{"n_layer": 11, "n_kv_head": 7, "vocab_size": 512, "activation": "gelu", "norm": "layernorm", "init_std_qkv": 0.0267, "init_std_up": 0.0267, "init_std_down": 0.00251, "beta2": 0.95, "weight_decay": 0.0, "warmup_steps": 200, "seq_len": 1024, "train_tokens": 419300000}
Each number is 128 + 24 x the weight over its row's rms, rounded and kept within 0 to 255. Layers, rows and columns count from 0. Numbers have three digits each. The size before them is the row's rms in percent of the matrix's.

# up: layer 4 MLP up, 1152x224, rms 0.0664, rows 922-949, columns 112-223
# down: layer 4 MLP down (transposed), 1152x224, rms 0.0253, rows 922-949, columns 112-223
up922 107:121153112149154134118090132129128132124141144193099156083117154111122105104126145116130074157159138094098132150118125124103140108118110135099108092076123174122136135122154107096084150159095127116091163137099111104162142153129137134155071159134123131171141128120126173140112068118129169134108105162159079140139154096124145117108154138110
down922 113:116151135146126123115119146180138149114084159138143136122146190124128115136119100158171089128132114128175120171107141114114128123142122119120103114075066098097167083153150113125126159178145176098131164118110162114132138119133128154142085149124121134142151123162120174113137131166136165130146149093162142115126159129152182135108136141143
up923 104:094052132122127121164120146122117127149095130148157160131109177135092123141110117100149101163151085135137184142170155111101149103126130118129145120119136102121171129110135147141130096093110096103152115118144124147132117141108109105144126150136109155132150153136141084104096099133166117150080130126135120097106099094130139135137072126146
down923 099:102134132121127106151128108120118133107058136121146155124149150125116108166107116117142131134098104178131102122144140115125114105085141110151188154142132099112169087122124146150126126069134130074156151142161136121088146164131114094141117130124117158135128153162127145130116104162144111123135099044104138125136123113143149140135120115100
up924 071:158159141138114169162157123109142132108156139143144133113115125081119135096131088135151132132147095132172117157111149117130128140138084156110164151132176131113172139134091146173160123132117125080104170144126146119081127122155142136156111116137165127065131118165146127146111144121124158143116135143158132122132120168149125123139139155122
down924 079:129130102114113148131060094125129132100102139130091134139132146126120105134121107123147122113114123103169151121119131152089159113113110122123154138111118142078122110064160111159158109148148145146103138124118169151116135127152095128105127131167092130114091141154113138119134112176146149134062120081150175105138118135136107158129139089152
up925 081:137137117144129136140180105128128122127134129164144123140118087099151101152133139137117137152193083150137135158132114139142105163158098163139139122140078111143121103170131143103106155156156128133120151128113087138128163140126099057107096135145093146126119179130129137122115125134156136127183130137160114125164154115149116077158150188101
down925 099:119112105139130093113146139145161128135110117143157097164139097127132169143144123131180153141107143141146095094126115090118140145157187114125135129097091165127122123134150099168150106133169137100152118103150119124133151136066120101152102135131148111092170136125148133120142157150122144120080103130151131112147152124135091152091186129117
up926 082:168121134116130142087152102134115121138166138135126150107131084121126099136128138113163127132166121132105145160150121154116139128092118112141184077135122096103147160142141112117146146104119145135108143169149123159168105131120129140125126069131100135154134136126159143100152081078154145091151124119100119109107149120127108103102168106125
down926 099:144173143117135138138119110109139112159113147145118123117122108147153083113130146118195141131108136114175145107136093167113152137087150107144136126139104060142177135121133103126159122081153131146112152132153120129109156141142130172168110096149121129101141173133125151149116089167123180130091145108064132107106143117126126150108152133084
up927 070:137132145133130167145123120113118178090187143164132184068144074102136128150133162113122110135178107138108113116137134106147106123108105122153134130144132128116138136151098152077106120122146118107110197150115082090116150149142131151104106131160122140141108102102101165120150124124111139095181123115150131157160147132155097134145120147107
down927 090:126121126089109129159122109129164125126071189134174123138138119138118154128165161144191153123148143087122169148131069148115120110139151150101126104119137115116136100126128108138132116095133132145133109068117123128170107109085119147125137131144141125126119102134102138118142135133122098122110127088060139104127110125082150152131102130100
up928 105:147111098122138142136117128141138108133124160131122127077117161157144130152118147137175115113111131128141129114120179128088065080151135050122148109104154097105163117151140136112142153141107113138145108121150111143125119149124119149127105099114127109149110112141140156123116113132136120152135130104105152119150145134099181165166119111109
down928 116:109140109103102160117121136097152119088085180103111157100105153136141156127112150143178104113166135103120129107120163155150054114125129119111153109136135134104154106136142129148112098121110113140149124128152143131106129184114179140136094061113148152168127139123111168167179094174144103137171118139103143107107181126107151151149155128138
up929 090:134111194103169123148130142170120091149127166149122136119142158164129092123141153101120156115169121153095170182130142149126168171179132169083135132124117165131109144167112127147118110134166109165100119079135117141153150119155116108138145133141141133132136137091104128103115125118083141129122117177133146183170114163128084125167125122138
down929 067:122123121080102164131128115142134112164126155115141181114142142113139135153143136122152135130107118154145183153126139141134148127073087114130147126151105175124128131119133145129142124080122145139110161117145155115123173111169076131157157110160138126117071171161141144155123114140129143123139135084091116156104103165156088104070150104124
up930 104:136156114180125134135136169140138151126140144136157147119165145081104155117175129175122105167115106134129119163114139105111146124092134126139079161181147145099105094121147133176115070105125096116118127127105084142116124124128135150168139107149107142172113150135140135082091135118124152118126143145130077114105105135121155098114115102088
down930 124:132177128163109128150081144125143179142119159137144148131154136101138085137145147145141106131107110149125087163147109131131163092107152110161104162127179125091143101107136157157169105144157115104144151130099077137147183154077136114122146108140129123182136155155099160131105146184091161122132137111118086120144152160109163153111113110104
up931 125:128100131125089135101113119099098088136114163156164105143151145099135166158151126137106116127120126138172149116076122105111135103096144091114096126131190161147131128109142174138129143141107172136110086131147131154137117071129143156117128118139143095117193153134105111105100117103124121148123111127088104113105118091143152162135151135160
down931 123:159155136152118175076133120152123094112129146127151119120128154154152085165147183138154111124122106129155105086114157138147138140117131109117122140126121113126104122147129124165158128147131184164125152137118121117159138131129105144160128145135116120135177128164119144111077151137133153122101128138084161139124147121153166166138130167118
up932 121:072082110084121108105120162112098100160117150123076122145113111133106124084093121150148146138054101128102070110128121120159132085080163148107155092146126134114144135131134126162125149133106083155145119192100121138096129099115141109102141107137112158126099098147169119122153121113123097144102115139106142133135135117147121141117129126110
down932 157:073118123093077126140078127140089080098147132113081101125097128090119174081106136138123107099115110167083110112104158151111124122103107163116109068118138124123134145119114108149106122120081103145111101175109116145115140097108145096117135105142129154081084085133128139111115128157109107124109115188098103116130105129141087165134150127143
up933 094:140087081095129146119078178168117120144133128120114152103130094119116099116114142143098127152148121104167185156176121101105165108122115119119117141091115098113113164135134117139119088149104159130116181149143076109126146154152105098103154122112106133128088140116143155108096105118122078119147126145110173146136221099164120105126132161134
down933 109:140166118115099129151069142162135119131110101162119157116148135159132126111129114132153137147132144126156159173148084101093142148121157084119103119109150070156120154081156133162153096103117147156110156104139082121110134173142128123152136123117127150108101152133132134129145139126133112142118169127110191126163158135143145109125140119127
up934 082:113093120140141136149122125116164096124134126147139143166109147151107132154138111119103105165140142168144169130087152130092128171135158119125132138125163120118158107103137114102138122176155133155147056101119120138122099137137136113112168104090192139142161170140144138116117164134148132096096153151121111150121147086144102112140107107156
down934 087:131141098110092138123094091097160099108102139119148143153172158115167104132128090121186116158105092144144103131109175128125160126105142107146148142129103109098152132112114108133142155165163143163144155160135120160128126152102124143140163130131164175095140147130140126137123175143134142132133196087109157112144160116127099151100109118126
up935 093:112129124094119108141154176134116137126128135139111111124140147105124107119110124146115112139111136127154138169132130130123192137094126090075108108117162162129139069129179127145171137128091158157125089077132129141152115101164152163135104049104152114136174132137150129128127132095134115142125085104100120137132119100126156140128147098127
down935 097:111193137103105145123100101150163116152134087120135132098134137116156104158117140142172129111129098178167125125100158138152113107112137109116136152110126082116111123133129125160146132141146168108104161099094101099162168097159095152150103124118113130084151164131098118161125169130133172132139136087115173096156146114116146147148130128120
up936 118:085108137116084145122126162128149134108135099118130102128152131107115158142099149094142105130111108097111159137115127129115126149135121141111105099126153153143131116123154103147146104108129128128133105155150140175137145157159144116176157169073126149163154165115119117148051133111111121139145140114114168162134124083140137108123138127140
down936 083:145156086122131152199138121097138093113150137111131114146118130152153127116123142118154149140064109108168089119136144126097104128124139091135171158152138130125120105135144125135178145159140157138144125129154126186095186143105122133156169134144145119148159131124135132167168124144154152137136153064104153177167130156139102129136172148156
up937 075:105108165124077107138141170138159118117062170096127113183158173181125134114097108096123150106147152116108164135084112128132134118112118129109116139103135133144132114125144134152142112122118099113151084094114140132162105123142123135140134108164182131120128128135166098102187116143149126138125109099093152116125130213107138099087120097160
down937 082:115182093104111136149104081087113157112099090111103115106111139153175118138124100100143117090133094132126126126119186126120176099109139106107147118136103103139156097096123138115099112118163089132081147103128138136084146151145136106113157101176097127117146111122111106169128146135178129118099112058098132140159106122135100142114092106128
up938 068:143118092135126160097127144137123138165123157165141144157144124097122115138131126079078119168129180119138113095119134109092125148108132174108198105069141119108161146120155120104105190170123149154138078154131146140140091148116130101120098110137147133166134150122123111149080114090104125117108149115117122106121126177177136133097124122172
down938 080:137145090144146092184101112114127095129091127118119084130148119121143129122135154120136139111088158096173136089109152155139122131100164132114167121131092104088120122144115092136096167128133135144088146127098153153155142116089134129126092140130107152113124129133092126153095153104147114105099154059142138104161111144146092132085107145145
up939 077:142131111125145132142122143126124115145116139094123144134130096148161107139148127171131122165163138146119151141145088134104145141124119105070078126121131127117191147162178102100128092108158126121143119114118109111177145086114091095134118112153161112142156154124142126120071153150137133164168112169086106130111119141155109079107152085135
down939 091:133162109111134169138115102091115142159111119117131168120132112136162120151136164173191150096133108136167094108108134147121168137095170098119147122146123131159125139139174114146142120121169141144104173139177138110122176166128139124163111139178131149131152132114104111142166127141138138136115147081129159130130150163168151149141156104143
up940 124:113094143139108122168105111114157156166110132136142116112130146157142182123111161145123118163125120114089147141086122129118160116109102134074106133133134165151098123132131119143136152128133137144172128157137126096177127128116113112134178136120174116088120114107117148113152097164138178106124099121124138056084111101170125138153116135193
down940 123:150149173141082130118122125111143154134123174161150140153164133150118089118089118119136162176149105170102152122132171143105108129119130111114169138162105102131141110099126102129134147118156111136091116092146096159116089121090149115104177113139133073077128093112081136138149149149114130069118137137119141169147114152120127129108123106104
up941 084:144119107193108096114140129123094131134160099090143155118151141127089190167115135142194139142092131125159123141081112096150133132119155150125115132148141135118140115178123135122110139116135122109141084137139120152167107158139126148105130145145104148173139172128120107136109154147101086151106102097079099106108138135153111131160135106143
down941 103:081126125123159121149139126149115157113115112172085126108136146122086123167110154138162145128110104132130142105120150080163143122129164129158142166090138148123184110140130149176105117084144126116101084136133135148151137151094137140104121116117114147136139148104079077148118110150100103118096128132093103103098154173141149167167147107121
up942 069:128153130134123143145138133158162146109067123131141152110167134105155095124084137155107104142125109103143105096126125119165118138138095140150127151087145134172149132138070161127114135120132140095108087131148108117098158123125110090127124134111102153135122138136128139126170127100149110080191147124137117108113127184145108129111148105154
down942 077:122130096147130148146119130131138117154111101149113140148148141186126128134092142129153154108098143124126164123132128181156158100111157130127135093138123126138117081122127086148128117103127128145132166128126130142136184123113128121140104123159121082114116125141125119119135151129137178154069110158110153095156109125105152131130100103191
up943 139:157129149138159112126109136102173173141138144135068140153123119117147151145138155102161200129152126092104128115166131128107098136145102129149143143145114114089130109116170170113078140118142132114085127107137123142118106122113142142089167137142099158120156129102146124145126136107136155119143097147124103149137133129132118087073150187128
down943 101:162129108156091124145124123154128134155104144160094124125089136120146103107151130140155189077091112090145141091105150126099122131124154096160188128153082104112117130115136121139133145088121143111142120128157145120129178123106119114168139181162139127134188154052149141151123127145149140094103129157127137151136144152123117133141173139137
up944 112:165166108120121150146095151083115124154138140150131147140161143139095135153107090124094148116071174125129104126098154142096123092115116091116108113127134108086108139145106124158135137119168106101096092073106122158118106164112135115159066087110126142089152107111159094122160141109072141105114137117124158159101092134133155152127120167160
down944 107:140213092136174147120097150073119112149092128125103141135123161144133111121133139142136141140137161094165125128112090104125140139093146131120126085152090144091152163134119109156122101138173098160127137105109104111156138136117134051137098132134133163150154145125090161180120143127113153124112120096113161118129149097128119138088138160118
up945 124:111092134164129091114123138178092111152123091166109141121089120137094136118146138136132142116121145158139121168092121135142120138120127116128144122142147110108095135123163099133122127167119088120101116084139117150100122171112098123126155094116079121127146151148147133158094114108089152101087129118135124150103119106113112132126144123118
down945 107:083141151117076130155140092203159134150134151101097159129082143122141120119133148109136133117131129167137094160093158099130143133102118122136154159121094123108157161159128081146147166133142133096158116121141132116126153130112108149146121129156109136080138164107126137159090084142122131119066105116087133141111165141138107164108153137134
up946 117:133117140118171121144124112124078146137149099120146105154095107130191132107108134147135131143142128107132148144097103129176160224112133124084140130180154154153118128185145103132108075127112156139092166137122132083118127071144146127069111103136096122145113103115166156092178145074102138128149094140151160177130124124131128149107116118084
down946 137:112181104095079178160126129138106173154132133151143103113134124117138141123121141130170139161111130124123133080135123153071111132141127116117105141110146107108142130098145125131116084149091091116085156157105146134145136151100128113133115155147117126104127102079094088122172143167132104108104120110121120176106148153139123142142110085149
up947 100:168092094153086097128096126145108138133134136104138114139143139157103132115175128116057130132127084115127121121148119113119128112114129154081096125085166145135155100123135141118127160140091146103114105131139101125140137133118146110120091146086143093105116120142114090127117146123141093165110058151126101123146112129134079124166087161152
down947 086:132106111112151118113123133135147121160093162100156115134131150141139121135161137092160157084145091124152136116122153131134162124147166138129130149114157184165119090110105154154116151082124144129125193087169125172122155156104116103162127109134145097095100102145112161187148091137151089110110100117126181131162119135128087148124121131136
up948 127:130133153158131113162092131123131111148132118133153105155145105105154150116100115152142100153103101136148174145156112084098126130133137142148137119117112169153150150137144130114088160129173114181133119140116076165164152171122074128123100107125083177127138089139159130161132110139135172131137107114124114122128116126099124152086132104122
down948 144:096147121140141097140083145131131132134080146109169074098151121129177131137076109132130137143130121152139156116129145116104121103164148147109142139124092145142136150104139113114111135130159116180139151116129086097170144149158112175152101201112098131092164104140131136156132098132128151144119112052116164117106137178128124164095149146104
up949 092:146077100140117096115140107124130105143087163147164139123122145153103183118089102127130098150108164145113144144094129099134123121132132146083102135167121154137125171118092139164118144139139140150143085123115077154110164135143094102171117121094139104152131185136169113156157137127155108139142154170115119121087139155106070177135112113120
down949 087:112162100154144108128125117134139115140138179136131147129086116168146118137088138110105112110085133130104137078107158081112154094132141132138128133182138134093151154107105109139139129164119178178090148140152132159154163142113136132154144143125130136123122147157108117160153170134166152149130146112135144141123136188107119180147111087105